Weights of a small transformer language model.
Size: 9 layers, width 96, 3 heads of 32, MLP 384 tanh GELU, vocabulary 1024, 1.2M parameters.
Architecture: LayerNorm before each block, learned positions, biases.
Training: a variant of SOAP for these matrices, 101M tokens, 3083 steps.
Each number is 50 + 15 x the weight over its row's rms, rounded and kept within 0 to 99. Layers, rows and columns count from 0. The size before them is the row's rms in percent of the matrix's.

# layer 4 MLP up, 384x96, rms 0.0931, rows 156-170, columns 0-95
103:41 64 72 53 37 27 55 49 70 44 48 22 55 52 26 64 46 04 48 52 44 52 56 36 64 18 76 64 48 51 25 55 74 36 55 29 65 32 68 19 48 44 79 43 52 57 28 78 49 56 42 68 71 50 61 30 52 53 74 27 40 54 68 66 72 40 42 27 48 49 56 55 30 51 45 47 43 31 73 32 42 55 49 48 32 42 75 36 42 51 59 58 56 40 57 46
097:30 38 53 52 53 73 76 40 38 38 49 39 71 50 61 75 52 33 56 50 35 52 48 46 33 58 27 24 37 31 38 51 46 45 27 81 54 45 51 87 44 59 27 79 42 60 58 31 42 61 76 40 49 76 39 81 55 75 72 61 47 36 63 39 47 73 45 41 82 40 61 47 49 65 40 37 62 58 39 25 46 54 50 53 36 47 48 57 47 62 08 47 52 37 54 53
108:61 50 60 39 58 65 73 52 45 13 55 46 65 24 52 69 36 31 16 38 38 49 60 65 51 56 49 47 27 56 24 47 90 41 45 64 56 48 86 44 61 45 54 26 50 31 62 68 61 55 57 39 29 48 42 50 41 73 17 66 41 58 39 49 52 77 55 43 62 48 36 68 27 53 63 32 39 60 29 58 57 24 71 40 34 45 38 64 56 43 35 61 59 61 34 35
102:45 45 57 40 26 43 54 51 61 55 59 41 58 51 34 70 07 83 36 57 59 69 33 32 82 60 32 58 46 39 41 66 44 68 56 26 60 58 51 44 55 83 46 41 72 47 39 65 61 44 31 56 38 67 46 55 52 46 54 66 45 50 32 40 70 52 31 48 42 59 30 53 32 23 31 47 58 49 50 85 47 57 65 71 56 58 43 70 54 18 44 29 31 32 81 41
096:31 54 41 70 39 66 71 62 57 83 92 59 50 61 59 49 47 29 34 42 46 41 57 22 21 36 49 45 46 42 22 72 33 40 60 30 53 70 24 45 33 53 67 45 43 39 24 66 42 60 37 81 44 47 54 67 23 41 57 51 61 50 75 33 46 42 45 33 69 51 56 64 78 41 52 48 49 40 66 33 48 56 65 21 33 46 30 54 58 59 33 62 36 55 52 54
098:56 15 51 64 51 39 41 61 47 65 56 40 66 51 74 54 60 43 62 54 63 46 63 53 63 41 54 54 42 51 48 31 81 55 33 53 53 40 50 65 65 64 45 51 19 37 73 47 32 78 56 60 79 56 38 76 35 65 05 20 37 38 45 51 31 62 61 33 47 50 58 69 49 32 52 35 63 68 43 30 54 66 82 61 46 41 31 50 20 69 60 51 50 39 78 56
089:39 13 65 36 59 91 69 51 66 61 54 49 33 40 44 54 57 73 62 37 79 45 50 42 27 22 45 44 54 16 21 54 53 53 44 52 60 26 59 43 65 75 30 59 70 64 49 50 63 38 37 81 80 56 55 46 60 51 40 45 59 63 50 37 45 68 50 56 60 58 38 71 52 74 31 67 52 51 35 33 39 38 36 40 43 65 48 47 28 54 57 43 74 35 74 47
086:36 77 39 29 67 48 51 56 60 42 59 33 40 56 12 72 53 59 53 57 24 80 33 42 58 62 48 70 38 41 35 36 70 32 22 45 65 76 33 45 52 40 36 45 33 48 44 54 67 56 46 57 71 76 32 68 76 50 48 74 38 54 27 72 54 55 50 73 22 40 50 43 34 51 54 60 55 34 26 56 57 68 48 60 45 44 47 28 46 28 31 76 42 63 49 33
104:41 29 40 53 38 47 44 44 43 66 44 60 33 27 66 64 62 55 38 52 61 62 64 59 39 26 61 50 56 27 31 68 39 67 75 25 40 27 44 48 53 78 61 62 61 59 60 22 34 74 36 72 45 55 24 56 79 46 63 39 26 57 19 41 55 61 47 37 23 57 70 65 51 55 43 48 34 57 34 26 58 64 75 68 82 50 44 39 36 61 68 53 72 44 46 54
111:46 19 50 48 24 81 64 83 35 48 55 54 39 70 23 61 16 76 27 43 28 71 56 59 36 47 58 67 22 55 42 53 35 60 65 49 35 45 34 23 29 27 66 52 58 35 47 74 59 53 29 75 39 62 40 67 63 53 62 45 48 62 53 47 81 57 53 52 33 47 38 50 47 37 57 45 54 38 50 52 46 72 38 43 22 71 58 77 36 50 55 41 54 51 46 61
091:64 44 29 39 46 50 39 56 22 53 64 60 71 57 63 53 57 30 48 43 43 37 31 30 47 43 45 47 27 43 49 47 65 65 45 34 50 57 46 28 63 43 67 57 75 53 47 65 43 39 77 17 33 60 51 35 75 48 77 68 65 63 50 42 65 40 27 70 62 59 75 60 55 24 59 23 45 48 52 42 36 59 51 66 43 33 50 73 65 22 63 45 68 81 31 17
098:82 69 49 48 50 56 40 43 50 76 67 53 34 49 20 89 34 58 57 54 61 33 65 48 46 90 47 34 48 18 57 43 68 36 61 51 61 43 91 22 41 38 67 37 43 54 32 55 59 56 47 21 67 45 61 49 40 56 52 64 45 40 58 60 38 71 55 57 58 33 30 63 62 46 58 49 67 49 60 44 56 62 43 68 24 44 41 34 39 53 39 21 35 38 51 73
116:63 39 58 40 44 47 45 45 55 43 48 27 44 28 62 71 68 53 57 50 39 40 45 54 30 32 31 81 72 57 44 71 48 36 81 40 51 40 76 59 49 52 37 48 85 36 44 38 40 53 77 37 56 56 28 60 39 41 37 40 40 55 50 45 46 53 74 27 35 63 42 61 58 45 26 75 71 59 64 74 89 16 57 37 68 67 59 33 42 48 75 46 55 45 27 44
104:43 33 62 09 34 59 67 52 63 57 34 45 40 58 78 23 26 68 30 44 44 41 80 53 15 65 41 65 58 33 53 50 36 65 44 53 36 40 53 41 55 72 27 57 58 59 28 59 54 64 43 71 50 72 50 68 56 40 35 57 61 73 36 64 49 58 46 50 50 70 45 38 27 54 64 70 68 43 60 31 52 43 48 34 35 65 61 60 56 77 46 66 86 46 71 37
098:33 36 25 33 50 29 45 36 49 17 36 56 59 37 45 36 65 39 47 63 48 57 32 44 55 38 56 64 25 75 53 75 51 33 53 40 37 53 48 63 32 78 77 66 69 53 50 30 39 59 35 49 73 43 47 49 39 27 77 54 41 43 56 68 27 74 70 36 42 55 40 62 63 59 71 49 69 50 62 59 44 65 31 60 56 48 65 69 43 91 56 39 59 76 34 30